Each number is 128 + 32 x the weight over the matrix's rms, rounded and kept within 0 to 255. Layers, rows and columns count from 0.

# layer 11 MLP down, 160x640, rms 0.272, rows 0-19, columns 0-159
[[168 177 144 101  85 144 140  80 114  89 124 128 152 161  83 152 103  65 111 121 103 146  61 105 137 110 127 150 118 148 147 119 192 133  99 145 179 157 126 134  99 115 191 105  89 118  76 163 107 137 159 133 145 113 175 121 108  97 135 181  87 175  93 118 133 115 103 126 103 165 144 127 106  71  86 137 136 148  81 139  96  98 106 130 168 142 147  93 118 154 122 101 113  83 146 119 124 138  79 152 107  97  90  77  74 139 116 103 160  51 132 139  94 112 116 119 159 174 138  81  96 149 177 191 150 162 152 168 105 112 159 120 253 180 132 136 103  81 103 114 167 183 125  99 129  95 153 148  81 202 143 185 140 147 129 129 162 153 129  67]
 [ 76 146 133 133  89 159 116  88  99 145 133 195  42 177 137 103 102 140 142 147 102 140 133 122 112  71  97 135 177 119  97 183  97  31 196 140 116  83 129 119  81  76 182 142 138 136 154 128 130 136 150 130 205 115 108 109 119 112 151 133 141 162 165  25 148 107  55 134 122  88 106  59 183  90 121 128  76 165 167  90 118 106 168 150 142 117 151 147 163 165 151  94  39  96 184 208 172 114 136  94 130 126 168 159 118 148 107 153 128 113 140 104 108  82 160 115 121  89 106 144 123 126 137 138  43 149 117 132 110 108  83 126  94 140 156 108  91  81 104  95 116 129 132 125 145 115 112 144 121  66 197 116 170 107 107 191 139 123  65 204]
 [147 116 129 151 146 130  88 135 123  85 128 133 130 136 190 137 153  58 123 158 124 152 135 126 151 146 160 113 187 133 167 180  81  81 114 168 109 122 101 117 122 144 121 196 112  70 155 129 140 155 153 178 118 140 106 135 128 170 110 131 100 156 106  68  98  37 159 157  98 116 130 126 164 126 114 123 117 161 144 157 162  94  74  77 107 106 127 114 133  87 116 139 142 122 156 111  55  78 120 146 118 163 120 103 157 145 169  75 108 153 132 124 153  92 170 110 170 195 133 136 159 142 163 149  86 135 120 107 116 110  84 130 154 109 154 135  97 122  56 131  87 143 102 156 134 135 154 131 131 111  97 124  75 112  81  98  92 102 171  80]
 [159 118 102 176 120 196  93 124 121 152 100 203  64 109 149 172 138 126 129 122  64 114 207 155 171 163 155 163 136  71 115 113 121 158 163  80 161 100 122 139 145 106  66 123 123 151 118 116 110 165 182 191 200 142  72 147 172 111 178 123  65 141 140 123 173 115  95 101 154 103  92 199 137  97  99 152 167 108 142 201 141 132 118 123 138 151  98 125  87 141 111 171 158 129 124 108 150  80 157 134 147 158 134 120 121 129 168 167 208 107 152 155 145 140  89 123 106 122 154 192 142 166 160 183 106 125 199 156 146 132 134  47 145 108 189 117 193 164 125 123 138 167 129 117 115 100 112 111 149 139 136 168 126 144  99 113 124 123 120 110]
 [117 148 141 113 106 136 130 125 131  95 117  77 177 144 125 140 111 141 131 139 158  95 135  99 152 143 183 126 141 154 160 160  59 142 116 144 103 110  97 108 115 127  75 166 137 108 195 106  89 150 155 133 145 115  73 173 179 147  76 113  74 136 151 104 156 119 136 157  75 136  35  78 165 101 167 100 125  86 120 134  80 152 138 136 164 139 144 146 175 146 160 119 116 102 175 167 152 106 128 142  97 112 141  84 129 131 146 219 134 135 146 172 146 199 128 131 105 125 148 117 116 158 124 144 147 129 177 138 177  93 116 132 153  94 120 109 162  97 182 105 118 122 124 160 106 113 144 164 118 131  81 162 112 181  89  87  73 103 109 125]
 [143 169 163 132 120 106 186 152 106 106 118  94 121 147  99 128 134  88 139 145 155 105  66 194 128 163 117 128 241 148 103  91  82 130  86 138 109 145 159 159  63 129 128 114 115 100 143 201  86  64 120 145  69 103 132 120 106  55 133 139 112 190 143 119 147 114 108 109 101 133 123 129 105 116 142 163 109 239 101 141 154 110 109 113 192 138 111 130 161 115 119 138 121  89 137 113  55 124 134  72 118 151 152 109 145  76 139 105 130 178 110 135 122  59  97 119 123 111 149 120 126 136 180 128 153 117 123 132 113 149  96 141 183 144 122 121 101 163 124 134 186 152 137 164 146 136 131 124  85 123  60 113 134 126 138 142 140 107 121 138]
 [100 161 142 111 149  66 120 174 112 132 144 146 130 161 156 127  91 115 138 126  94 134 131 112  32 157  88 129  96 103 151 159 154 122  65 142 138 136  72 121 149 198 188 141 136 121 126 109  93 127 128 115 121 140 149  91 183 175 167  95 123 141 112 121 187 129 118 141 126 175 106 135 212  58  97 189 122 116 116  76 145 100 151 170 104 121 154 116 109 123 112 136  98 107 152 109 180 158  88 115 147 108 120 139 128 175 109 124  72  97  62 138 137 121  89 133 128 124 193 137  66 149 130 165 136 161  76 189 107 114 165 144 202 170 118  95 136 169 109 133 104 146 101  94 138 103 152 113 126  69 128 154  90 137 118 135 111  98 135  71]
 [104 139 129 128  75 148 154 165 112 181 153 134 132 142  96 128 133 101 114 109 154 118 127 169 122 138 156 125  82 156 145  81 133  97 165 134  88 132 102 112 144 104 140 149 250 134 183 177 131 115 130 108 134 145 115 134 181 175 108 113 128 103 141 216 171 104 117 144  77 124 122 147 136 119 118 106  87  80 127 115 163  99 145 159 102  87 175 143  99 193  89 140  89  52  92  46 117 114 168 128  74 163 163 125 145 140 200 120 229 113 125 125 143 144 163 125 134 187 162  92 153 122 139  92 133 161 179 194 123 149 126 134 153 138 112 125 107 169  84  84  98 145 117  82 113 140 109  92 125 102 126 171 210 143 166  90 217 127 125 112]
 [131 117 161 158 116 133 144 147  89 149 128  53 100 146  89 120 162 152 115 125  52  94 113  79  91 121 104 151  90 120 163 155  39 101 109 133 150 160 147 124 139 141 133 122 136 147 124 128 152  95  98 131  91 141 163 162 165 118  46 112 120 178 107 175 160 121 161 129 179  79 119 153  95  63 152  70  92 118 106 160 157  78 146 147 151 159 128 143 131 166  89  88 195  79 179 153 143 141 124 152 121 120  96 177 137 195  91 157 187  86  71 130  91 124 124 111 162 110 172 124  74  90 154 132 137 171  86  99 102 128 132 148 163 131 111 153 157 102 115 104 128 143 138 148 129 121 124 146 183 113 139 158 134 153  97 165 118 130 101 122]
 [106 120 141 200 119 127 149 186 120  97  88 148 112 143 140  87 117 147 120 134 139 152 123 105 119 128 111 144 104 103 127  33 186 153 171 127  91 128 103 102 109 138 133  70 157 148 123  95 169 117 176 111 157 113 119 131 182 167 140 118 129 140  67 113 144  97 110 158 130 139 163 142 162 130 110  87 191 117 175 147  73  64 107 123 129 122  81 145 141 122 133 140 129 161  97 100 146 155 108  93 175 100 146 100 102 142 118  64 188 107 148 160 113  97  55 124 184 136 130  51 186 111 137  58 130  72 121 144  87 130 103 117 126 149 121 138 126 150 115 147 124 128 123 146 121  86 111 134  67 115 165 163 157 115 137 148 146 146 106 128]
 [131 127 102 138 130 115 134 105 136 132 116 153 143 153  86 109 123 104  83 153 147 132 120 112 150  94 144 128 190 113  96 118 121  80  87 112 109  96 116 116 115 187 139 190  89 111 166 121 124 182 195 144 111 160 175 141 122  79 107 123  79 113 149 137 123  74 107 133 123 129 238  71 120 182 117 157 172 139 126 121 124 137  80 110 117 116 129 147 100  86 111 103 122 178  99 131 147 122 123 137 171 173 125 104 157 152 102 131 117 129 100 124 147  99 125 120 108 139 143 134  75  96 110  81 138  96 141 132 109 126  39 141 156 133  89 119 124 140 122 147 166 147 154 155 137 127  90 116 116  71 116  79 108 135 137 131 102 120 137 129]
 [106 110 136 145 137 166  74  93 143 113 162 134 175 120  83 148 115  85 140 119 143 115 114  97 104 149 101  94 118 133 120 130 114 148 117 133 131 131 171 158 168 129  78 113  76 143 132  70 131 123 143 100 126 134 159 163 130 122 170 138 165 120 100 141 123  93 105 106 108 140 219 104 134 113 145 132 157 132 123 147 116 167  94 112  72 121 138  97 117 165 181 110 124 120  75 126 122 121 125 189 147 133 146 103 187  93 181  72 200 123 163  94 139 171 116 122 181 159 185 164  73 107  99 155 161 102 153  80 114 118 121 117 190 125 172 103 127 111 115 146 132 150 144  75 128  85 189 106 152 166 127 177 123  66 101 152  87 138 132 192]
 [193 145 140 188 170  90 157 133 134 175 134 110 147 168  88 147 152 114 148 151  97 165 180 104 142 130  90 129 156 127 157 104  95 141  79 130 159 140  88 105 112 157 103 136 207 164 109 110 127 126 102  71  67 133 156 130  89 162 140 133 188 119 136 118 107 127 134 121 113 158 144 164 149 180 115  99 149 122 154  76 111 111  94 103 129 161 118 139 105 118  92 178 151 124 156 149 120 124 158 134 131 120 115 158 121  96 149 132 142 128 102 101 129 134 134 108  52 119 131  72 123 116 120 160 105  78 144 125 136  94 103 163 109 181 170  92  52 103 180 136 132  98 143  82 139 136 189 130 186  73 134 128 143 165 157  94 100  97  27 157]
 [139 117 142 150  59 111  66 148 131 120  76 142 120  86 106 138 178 136 168 147  85 116 108 117 176  97  70  90 115 128 119 108 196 112  88 168 149 124  88 151 176 112 101 169 133 107  96 152 132 103 156 149 142 166 128 170 130 105 131 147 115 137 163 131 105  80 135 147  98 131  72 161 183 196 147 111 120 113  86 178 147 108 153 151 100  93 170 111 138 126 118 138 139 131 128 197 206 109 125 142 127  81 143 125  77 164 144  30 139 139 202  74 117 141 103 137 199  58 155 116 136 101 158 146  97 149  46 150 135  83 179 102 117 152 166 112 138 151 104  68 120 139 135 140 128 122  87 187 148  80 103 102 130  97 128 127  68  92  98 167]
 [141 108 194 105 213 131 174 153 131 190 120 100  90 139 115 139 141 125 135 157  67 111  95 191 194 131 115 123 142  66  90 105 162 160 166  84 114 116 131 174 115 172 110 132 133 170 154 150 151 164 142 127 103 137  88 146 138 116 142 124 125 137 119 117 167 157 142 107 172 149 192 111 126 140 160 134 112 121 157 138 149 124 126 115 112 147 125  89  95  86 106  98 185 116 141 123 129 166 185 116 130 136 103 178 145 188 202 153 158 206  93  64 119 164 106 149 159 105 161 169 151 115 171 129 109 152 121 141 136 143 154 130 151  76 111 128 146 203 120 119 161 133 114 125 114 141 133 157 146 161  91 150 138 145 174 227 215 119 126 188]
 [110  98 110  89  49 192  85 135 162 104 138 136 163 145  78 101 162  88 182 134 165 121 110 144 181  89  97 114 118 112 109 123  44  81 113  93  88 109 115  45 139 157 124 145 124 131 135 135 147 138 114  91 138 112 235 172 171 122  70 105  87 143  93 170 137 138 102 106  80 134 118  87 128 174 141  79 176 143 116  83 130 143 145 169 144 210 135 154 132 136 145 139 176 100 100 192 126 195 105 119 119 144 147 109  61  83 135 173 126 107 105 106 131 136 165 106 143 151 122  84 108 120 120  93  88 106 129  92 144 131 104 183 104 118 139  79 206  95 109 142  64  89 118 147 111 103 122 114 124 143 120  94 103 102 160 104 224 104 120 155]
 [ 96 128 133 135 131 152 137 146  82 121 151  80 156 131 187  91 140 134 153 152 144  81 169 141 110 122 195 180 125 113  91  85 131 126 157 109  92 162 122 110 119  56 149 157 117 153  65 129 110 161 165 179 151 166 158 140 144 150 129 143 115 144 161 110  79 164 102  90 136 171 154 108 143  93 117  57 183 110 122 157  87 148 153 127 137 142 124 130 113 148 129  82 214  93 135 134  86 133  57  69 128 111 111 128  99 137  81 108 127 119 119 134 159 147 113 128  93 121 165 100 137  97 156 125 122 122 126  90 132 122 147  79 164 108 133 110 126 115  97 132 143 144 118  79 132 151 122 170 165 122 103 147 138 101 109  93 137 166 142 112]
 [114  57  79 118 130 199  59 157 159 177  90 113 215  76 155 103  96 110 108  89 139 206 147 108 135  25 130 124 163 123 102 152 111  76 187 106  25  16 161 133 194 168 169 185 211 104 210 143 193 131  50 203 149  46  83  39 155 120 155  49 197 146  91 154  70 155  75 120 105  20 132 113 121 204  69 102  59 199 166 110 134  77 152 103  60 173 169 159  21 154 104 143  42 151 126 126  49 164 204  61 115 175 100 111 156 145  53 129 202  85  82 118 186  51 160   2 209  51  40 235 189  95 110  98 199 171 189  73  82 213 151  48   0 101 124 147  27 103  78  95 112   0  39  95   0 118  85  75  18 169 112 112 123  56  96 121 188  77  75  97]
 [111 161 126 168 135 121 122 183 190 154 152 154 130 126 134  94 127  74 153 130 116 117 141 135  96 136 133  85 115 152 155  91 192 173 140 192 129  91 110  94 147 134 113 149 106 137 129 141 126 131 122 166  91  87 164 101 119 139 121 123 119 136 118 180 134 234 116  44  60 133 109  87 177 142  89 110 132 176 111 124 107 102 149 123  49 134 126 120  94 129 138 161  59 111 152 125 147 131  75 134 110 133 140 147 103 211 122 178  64  99 105 116 195  65 104 122 175 126 115 112 151 140 128 114  77  95 112 106 100 136 108 134  87 110 100 137 132  92 122 135 134 106 138  60 110 118 172 120 102  83 133 114 183  99 126 115 179 115 110  99]
 [175 111  85 120 106  57 113 148  80  77  92 178 128 113  79 121 128 181 115 120 173 140 166 144 117 116 125 144 121 121 109 121 221 111  84 157 108 138  94 118 100  61  40 177 116 174  94 119 158 132 199 159 170 121 120 127 167 144 131 167 158 107 122 172 110 138  92 164  92 115 152 121 149 179  81 116 112 122 111 124 160 155 146 105 159 102  77 131 123 155 126 147 174 146 137 132 160  83 121 117 104  96 103 126 123  86 156 121  77  77 120 166  92  73 126 133 117 191 162 171 163  89 101 102 146 113  85  84 137 142 127 125  88 136 122 129 170 109 136 140 182 117 144 130 113 149 123 110 128  58  93 115 124 117 133 142  51 158 142 103]]